python train.py --num_attention_heads=3 --norm_place="pre" --norm_eps=1e-05 --positions="learned" --bias="none" --init_std_down=0.0744 --learning_rate=0.0106 --max_grad_norm=2.0 --schedule="wsd" --final_lr_fraction=0.0 --doc_mask=true --train_tokens=119200000 --max_steps=3638
Each number is 500 + 25 x the weight over its row's rms, rounded and kept within 0 to 999. Layers, rows and columns count from 0. Numbers have three digits each. The size before them is the row's rms in percent of the matrix's.

# up: layer 7 MLP up, 384x96, rms 0.0746, rows 308-383, columns 48-95
# down: layer 7 MLP down (transposed), 384x96, rms 0.0741, rows 308-383, columns 48-95
up308 103:545476477516502506530507477487521549500506491482540523488511505510480447469532465481500482526465482467460484500512536470487486488496463468507488
down308 101:520498474460495506510514503484519481530508537520535556494516530512503521520537489496486480487493527493532496505479531492492468508522487505520518
up309 086:485481520479542520503462511468541494489510480481455483520524549486503508484488519531518467503484476532502509548447465492455497505508493497491505
down309 098:512508517497495501504534524458519466520498519476520525520517484526512508515505524562498509474517475531468507486498515492481488495502486534508470
up310 094:477470516512517479518489477486533536502480464468472500544519505503468484491497495457527494493523499493519506519530497470517463510512507508502517
down310 107:493488501520482459524512496502507519492457492490545501500523474538521436521468482517470537532487482488466475508494546505523483510466508453485524
up311 101:490454520513544497496471499544504480508541496540513531571492502534510490474488484450502525530513510531531529487510457513510530506510518506494515
down311 105:519494519519464474471482551484495532517511509534488475440470512486529476506504517540511493501508504509512491532476528526495457484507488497509452
up312 103:505554506526452503508543477518500479547492488487492529501460522492507561527498442498509456492506541508522533471526499478500487563540463493512489
down312 094:470516478484517480491491486543504519506509490518497447511571531494467459495468548484535530505515463500517501514452489523492521483523503485467477
up313 111:503538495516476473478523496479490529476477498484471528499477451467496525479490486545460516474509514533541516519522484482480470473493526514517492
down313 109:507490551497501555491495519494532542465520541541519480496510520499499488494504517487497538466485481515508528549504511484500535542463457480471536
up314 099:509489527455485489488527497548502517500524524450497508483483482476443457475508523493516506525461548526513486479514525432528483494517513520498511
down314 104:439503501472430519471504516491483526530531488483483534494502469509503513483443518507480451522501541517526521476531488544516438511491501485521494
up315 091:486491464544478536525542539505509472477495471533527468490524489496475476506498484458533546536483495523521509499510485496484508477484520516527521
down315 089:522496515437493497471479468531549514544472503502505489536457522493475507494454485528519467460492492526498495516491534473456469505524483530487490
up316 100:524504511497494506535501514531516505499499503496488516456473458500461497480532505510521456508462513524513519492497456497459481475538509485543505
down316 112:512521460477556450496511518521480480477483505515471496497481514478532522513515534469481516486465495476498467464496500542507513483484513503507508
up317 094:490475479457532518545494484474487547502513497501508480488498518513470537472515543513460528499505472476508543466535468482537500517498514502506538
down317 093:478527511539501534500503522469505512505497537494486535499534512475531491512468520475514482441516511475509485541488533472546491510548537445439461
up318 087:547493507460488514462536549534506508484482486498457492492485514523500505495422505519474466447537487477523524492521505499504504497542477485483478
down318 078:512524504505474532488452495509503489498500499506458510524468550457463502521532545487506481503471491508484519497482496513489533493514525449491501
up319 100:494521482494542508524511490468488530494507495533508505485481537512447483493512524493472492496502530534545491501501499491482544543464480555523518
down319 111:528493536509519516497503542458551505496509498537538477487513476505553485530517528461509511522492541532488513490520459477529485502473453467477474
up320 108:499491554517517502558517506500475563509517538434492481531522506520503509508486519511480475509512465494517551478503481462455522535523528468458518
down320 125:556548492501494485494524524492499485503510519492466479502501475493504492513490488467500476521456468431514497470452526487498435479515543489520499
up321 096:515523474525462497505487478501484512493535511521544489472506504502460490456492506538507497511453556513514478552520559471520511504471492528538507
down321 090:422486515465486495554495512524515520500541499506488482497482493538498528536476487530452492476496495462485480508524515519524512489534523510483528
up322 096:481473478523503460483516495490524496515478535482505477470489508469509472497481473541489517499488533508511545541488515491513515522532491488522489
down322 114:549482534519477464514483505505471472478506478529524511505468511502486512508519524510496478477528516535468518531537515536516476506461477514492480
up323 116:498453522473546474490459502528492524476559532494500503486482467490487492497540534567453519500502483513503505531501492485506482476504548464470529
down323 133:474504515502444456508480527508513520527513485494486507479490487484512437485507459538535510485531487556512538491507469495484503507483494478479511
up324 105:562488485510520458500467502508497529484528486477489531494483467528505505504482468474492497509513511529473513460467496491483479511475521445515492
down324 105:456478530470526506498473539479465504505504528478500494499471464490535479482477504504482508546487488475516490507522494506460493542522483460489465
up325 101:529462476561481512535479493473556525553485572546503490521466516481484487503514481497482458529484493473507486535503516486486521507507487510534459
down325 098:500460473520523492539454533514519487486523536529502513518493490491482515518508500482561500511431473538503490514482507522505498522516485465497468
up326 092:535501528522499468528464474533555520470510499484518498474484485506476505513461486539502502553528499490508526519467511555467513507482451487502491
down326 073:524499520484509552511478521471500472491459510489465478521522522515446479487550501479444549510529543471495510533488496530500482511509492512497467
up327 099:464480510469509489487476480458521518499505495515521473471522478479476488511509519503515442491458497521486492483478465457494516513520524558472473
down327 102:474492488445492490505517512537549491484519509508478502451521500473482495475522487501492543526520478489514511505513490511539466458466559547492504
up328 091:512506502504466499483489532506508484480546532481476441518493506514477503507472521522503512514523502533551524467469433518568514527474491531489472
down328 079:456468487497546509507528532505507504515527524479501520497524461514514472533513485514467523560491502519507459506477532503487488502527523503476538
up329 091:503514499473505467491513516473525535457538506515520524482516499535453523497482498497495482510497508495524537529465583548517510441528490506513532
down329 089:494530501469475466529508507433490464503484519471474510490496497536525485536530477505478480475520521490501518515464502517535477499510532502475490
up330 104:502519480555502521523520504541510544480493492472554477494493511487471509522491510425487508466508493492511503507525500499508506521503522481467534
down330 109:513493521430501519495543503484550514533523472490497543524503497509477526464505485497497450484531503475506519468465533521482484535462507497513473
up331 104:552492507455494491514458480517481496434487516472487503508502480509539475567513483536531499512529536529532521514517481535511476510513503490548503
down331 096:533516466525523488487550497499493484541503521519479523520490520457486553537480523528489488506496506472450504507462501510493519508540542559490513
up332 101:561502474541512548481526537484490501490513515458543513520507479517509486488511503490492512485458464506514512495496434495477512479504500506493504
down332 111:492501513544472522503499500559527486481473489487524485494444502512500520507477544439479441524542526509488499529523527514525506502570490493465488
up333 077:456534503498532505492483539475517491463452468528470460493482506563512483514491512508489519511475515476476507516492488518547548492514510502482446
down333 074:514473500508458503515440469504475460500492480462502492503495483474467507499499434495491472467501513490508496487497521481513482486491504457511480
up334 111:528536523485530517495482502520489498547490490457511509495457486525454547494464518499480534485523495492523494448520466504549488511514527548509515
down334 123:466462516503536450504485473489490532470498504484518511457499457532506515516503496503507493444517509536503527497489505526461525520512492478514521
up335 117:515476488516541490505486522548457521514483509514485514509509518494453523499496526513512515477509505490545497481558523470532485460547492470484502
down335 130:495459498507530515486501503525469494507480469526515506528575505509487490507495489477467483483526504524528484493468457530501488477535478516427471
up336 080:567447493505499494455484476520507517479531523499533473488509493461478497528486472526501516510479508499484511526488532455491503490477482479507535
down336 081:491496474519516517493490477467523470481488502501484499501495499479485495489573486468549556491484519467509474470542480524491540457509510524483482
up337 088:484489474498500516495525545469524477506503519508514513484505514477468540468459495482474522533470537492512513527492545488511497494503494433473509
down337 092:500539467515518516489545487516503489415496499534500498512494520486454501475505479497495519502481524477466504504494516493518492526480518526511493
up338 095:505502461489522472501494497504503498469539497494551505500490532535509484543530519517496513483461521515478467544482532459471478492515496519514515
down338 089:498488503509517512537507504524479493490506508517453472501482534498494512467520491509508490516508507493520565481531475523534490474544502450475488
up339 099:508459528486507504508508539493495517484524532472487506485471511446495468503457508490496454482512510499494536488453501477497524531519493494452511
down339 105:469475518484479490477473482541500501494479553503492541515477488504523488499448491470528525454513497490442524540511458531461522514523458487504481
up340 105:477492519494518459488548498526534505503524531490525499522459476526496505543509465495489486480507489475463539484492496461501519465494503547567550
down340 099:463513549473489475496549519515518475561498478507537497526492469499486491517483455505499518514541497504486534443504452470500508489485458524518503
up341 114:490527466490506519515492500504517479460545487464545464494471505493489551518487507508501508491487579528543522523485506492480467474531480554514452
down341 112:531500496469496530508465482512547512523489480448482536462526480458504505528539483519532527486494475514496499481463517492479484497509439511501492
up342 111:526505514488540516519505514501486467484497443463479452462519515497502532528512473508533509453452482490515563536495483511527477525518536520501475
down342 126:488489491469518482479548510498518506487472518540541469542493466497478470511490520541517477490516495488467474478471477440499500513493493548515519
up343 088:543494499509477507489479496472493536487509538510476483498466469537515501478525467526457490481490502505546516502567527479447484493464475515536503
down343 082:539484506507489557517448525536497466485477475515470503492532497519503499484498495535516495537499553459514535505514515514517553468531494485517506
up344 088:495496482561499487521494494478525517493498509533512554516488498501520526480478505558469490518461526539495477504537517507503502541512478514521525
down344 078:506481495551498476493483555484465491518542504545493520557479512487485480494477507529490510478518559510461509477541463513492520494526521471522504
up345 093:502426480490499501499476523518485514519500518482464533499502486556492525513491529504452519513495483518554527495489539489539493471462464478509509
down345 083:542508455484501536502459480511516494506479530499520478517490494469510529484487505490499485506476481464524504546516525514483515504485526547504518
up346 092:500513476525509504505521528514475499521524539534481523564492508493452455439486486509501490508501527493456529526553536495512503504467496525538446
down346 082:488508518474508493502546484484516478495485500468475526432520476520504533544533561476516483459523483484520515520500458452489482494515518509504511
up347 097:496469507497531473465481476509501513511539517470505477542473477524518495517485512481455528533534492511493501508530476519521523512541475472504504
down347 098:513534479487479474473468510522477485499516499475533436462472469478509525537487514492506515514534503496496526466512473552451499472533532499484493
up348 092:519518511518514438463484466506504518479514501469477470501541488523505501526516480500530512497547501528521519503518548469501497516503505500525504
down348 081:519478464528485555520497492482511502487514496462509503506498474451476529477508523522489497524473473476500453484460490515490531506442505447473487
up349 095:506540525492556525516498530508483481531551480503499513509500529523465524507515490467495503475475524512490496487529518535495483497554517524487498
down349 099:507492510503518519523540469454504496516540481526482526517537461504511528521518482479488516478447543501483494469499470500516489540500506517517507
up350 103:466486498486506458562492531510485516519483451477474528503508520508508533481465523490467499471540522519486519496540531462504492496539515488496514
down350 095:493526493518508480512500496508470457438506527515528506504461494542493486459501457495527490526508449506470461487524485465518509515502500524493519
up351 104:514474544469519486469529483493495512502478531505472534464487529502496478484481481511471505519501578516539522500542511509490515496508485507483551
down351 096:494545511529476487483473484521480473517493496512521479471506519511462518490465485482478535486490521449533465528521522510511513523499454507449538
up352 099:518452465538529477510537456545524502499521506487490484527463511513489543485485486492465488477497498474515457484509486488476499513529473487512535
down352 096:487500524488515465512498500501492521480456470526514460488518460505509499552482562565525546450474509525533512523519512470466513498531502491502536
up353 099:510485487549523490521523474506474504476491484508517497496469461490436531451517481504502507507512468502502493491489511511533562535500465484505487
down353 092:505507535491482483459504538490505518480497527473515516475522513494559482488464481486438490497512449486509505534484478529472452483498495506483491
up354 095:474499508509495535515491491509527514468481500505502540525491462579490493503473503528518520499502512491461534514489519478519456502540489483510502
down354 091:464525517481492500504496456507524473459460509494489459490491492468521499501485480508513453494533564522490487508498507543506501490516466478519470
up355 096:434533478494561490485480518478443512496480487519515490517510448465478522468509512458530492479465502471491494492490496519558502511514487485555496
down355 098:487494491502475523498431516487487480468466488492516492491502495513473504474534514496531501547485456494494493500526508478481555537539527532481490
up356 090:536494553488472482517539525500529536466532524504530504474510464531500480521469480512486497463498521486502502549465511492502488510488457502512502
down356 097:502496490514497489516543504489464491523519522528476500514523549529524525524513500499470493492533489505474466493468531498514539450504529492518536
up357 091:515512508476559535540483476439511495514490463517487488433505511476523501483502470509513466465480562485507538492507488530492513488506518504431486
down357 107:538480502503466455502481513477516505500451548482533481528500461481452469476520474487489512535504512521513481495528492504507540493447535498540544
up358 097:480501492564514543474500494516497504521534558461486474460494490492491503526546499485532547491515552499510501516456532508526540506515512500491486
down358 079:474492489530530488478511474495535491503512524463500519507543549480494495525499468502524485481513510493500471498488516476496495463443507501533515
up359 103:523451458508522444551535505497476541488535536518492488503503534484457547502480545484508505509462520492521496527496559495489549466486499515510470
down359 106:514482521485478531479537521465520438483501549484512530470478486520505530499548567476479511489487506482535552495532481510524483482497485510521485
up360 093:538475512498474520494461518494509523535514465456503474500503518517487540531499498510521508528519516459533527492489536539483455508474533481514529
down360 085:506519514508519484496507506548495499511514540521493537509528513487488462530495531486479513509532463517529500501484514479514487479486473524510537
up361 108:559471525487532514542493527523469486488547489487534547504514460493485542502485509484493503533488532536525514495521469475504504494505498475506508
down361 112:482520475481444481515543493525560499530508492512529483497481514496506481505503545497512488470503517488546499523472528547480509468500535504478501
up362 085:497512462494513484467541468509493510500513528517488553529478447457488506464511510544559507516456522540527515484523541513467519466486495483522499
down362 075:570493508460535533512477502501527496512448513511512457491489524518494475509482536475489480479510479457496527476506479445535480544522507515507516
up363 103:512494504470499512477469463517476474500502520453504514503469539503511519545516478486526542485496508459504519485493533483526497534514504529502518
down363 105:483548515521473443498486469504529477528545464439527496506517494480494527493501487513519517510514483435505506441533486519481517515522523480486486
up364 105:480520489515456524503472488472509498492485492472521507525469523495538505496491521548485501506478515453512547514542469453577465476501508527490460
down364 099:505476506511556490463580461491495499473498491501473506525497510514461519523474520524544502513515473501493536510473504508450522539492516518514510
up365 102:552517536522468512526505511515511484521509533515492492508488512506486489467536452511489492523489536506491484491471530560508487519526518484468516
down365 095:549533504479506521506534495480508497503491522454494523465540473476516503550510468496483490480482458528492528453536523488486495506519488486503511
up366 107:502485510509468474502472523505507484497509524483544486475498528514517514470464506476527544544453502456484480552501469499470536472536493471501553
down366 121:529475505500514502481510550513528442547497497491525486478516494483490534470499510513507521503499484470505521503528499531526473521539515500480547
up367 087:484480512471476467456492524489523487504481472497506535534516482511505467531481485496505514480475519535550510466498492537516503487507506443496492
down367 085:570496472518530517532484497515511476507545527476538508470533537535515477501403469506507515520491536509485531526512502513517510515503513479533487
up368 111:495543514471499523471509521492461520508539509512468541498479482469485554476454488475470523506487508468506508480525499488525534525457472494510544
down368 119:488451483484498463480506490447478499525538492478462488478505517540539488472503496522478523519461517523507514504497514507511518500506558493483478
up369 100:518493476457499485508514507530549484449514506507539504470494480488519495486544507521506505500484510496497498514515474487446524535536463536513498
down369 112:548451489528507498455492480512453520526477506501500507545477506521521494528486456491531523512471504530504527519505499527492529473493481511526481
up370 096:477489505520499517534469502505514506455515501487502510449511511472474545532516481522511527518486488517537533445481508511497495490506500488460538
down370 091:534523444514490462463523450517489545464494525480504512509508498511515513524520511536504515524500499484506483486552480491505461511538532499504510
up371 113:532493473507531434542445508513485516490539487488472512528518515522504504503491517501483501479514529503502475545482520529456555468531555504522505
down371 081:494495503463495540457506513468550481566502502494525483518490468503509461528469489473508472544504463468451512506527500465513482522466489510488476
up372 094:537479532531508482472508487495507504508488468500490511464517501485543542464522507484520512528513484532523515487549469524511503491493513520479530
down372 087:475506451497547483513482491529444484530517490499525496554535495521464497525434546513504492505527495514473512520487473528501521476514459522520516
up373 087:534522528483507503553496494489531505502555501496487537513505523532506512533479531490510531545492517529499518497497511504462487516484549506531511
down373 068:483504459497472463501495533513497506468470527476465491551490516502529448500474518472473494501469481496511496542543520561509513484527464483534494
up374 098:500504536480507549514494522511527450507517541505536471504507490518519521438501508460470517498496465517501527515495442468490488516514463496448461
down374 104:491524494481452502487514432510475518512532469497513509478543469545538468482485506480472493502541542527480561506509534490475507511470469522518472
up375 106:527504495536538544527475500526479495523510496511505523494487485500465499488476443483504449478479565502511473496474502506494520493505501497518477
down375 101:481507514490485532454521515532491530535485465488534480486513508482508442488482444532548458559516501496512504490493504512502473505490480499494500
up376 105:518491517500497569451476520494530488517515475475458477477479525499518518549488485495495524520506534512506485504540553492535473490458484528492521
down376 104:467536517519490495517514519521518551518486488490472511453506515482514460496516554473451532504523498490490528513475492497485504521527561485497520
up377 109:534498521532514514499479489518502488514526486522508445519483508516509551489476465484498519468516507502486544514499518498481501547494547508488451
down377 097:478489503495539500556535507468515464509532519493503449491503478493554543515478519505510511495487477492522509477510487510511492441510529544536501
up378 106:479473553517525525456471513526531462504507479538517493504503522494508524505514504536500477477488488504515496552510499447551444497478459499497483
down378 108:545546500565533467509504477481526491488488508492536499494510506506507487475474475496493489462488497516530517480479448514458513437511512502463485
up379 103:503489472488491481487522498489547519535473493529475487511513503486520561468506521464495533501500538547522466521581504494498514493541509532529513
down379 099:540454509472498487526478499520431509478505533458479464497474503496494482513505544463521489508525461522474517483479497491524498480501470452473511
up380 097:529508547475478488504498496542562497464554475485526532534490503548503504529499481489500514517529508498463499506450534485491468503470454519554506
down380 098:532452490491494497481495539509461514441483539496473519522480516481490451484509455499442510513535505499473530524495520593511477458504494479529488
up381 094:516502523510509545531512476471453529489496544520485514509519520485530480493536502517516520529501526468519467525489505486539501537500488524529522
down381 092:507523521489543476528503532527459521484516494496517468502525515464507487513452509430473502504545491522480469540517474498478504484515495519493492
up382 095:495507513519578516469485490461520483508509504462528543526503485511506487505490533516492483503499487464544498480477503458534541512579463480511491
down382 094:524505495489529503521492489480490491496526523462517527478485472515468473505516485520459476445549502476547523500476534505502527481452514531512531
up383 097:532474489530466515532509483491506508513521491514482521492485492498481457505464451516466478491481547516506479532501534472512459561487497514538482
down383 099:516481475446534525503506540509525486472497518533475520495481464536556486483481516493516482520537480509541510526531486493507540492485479519491517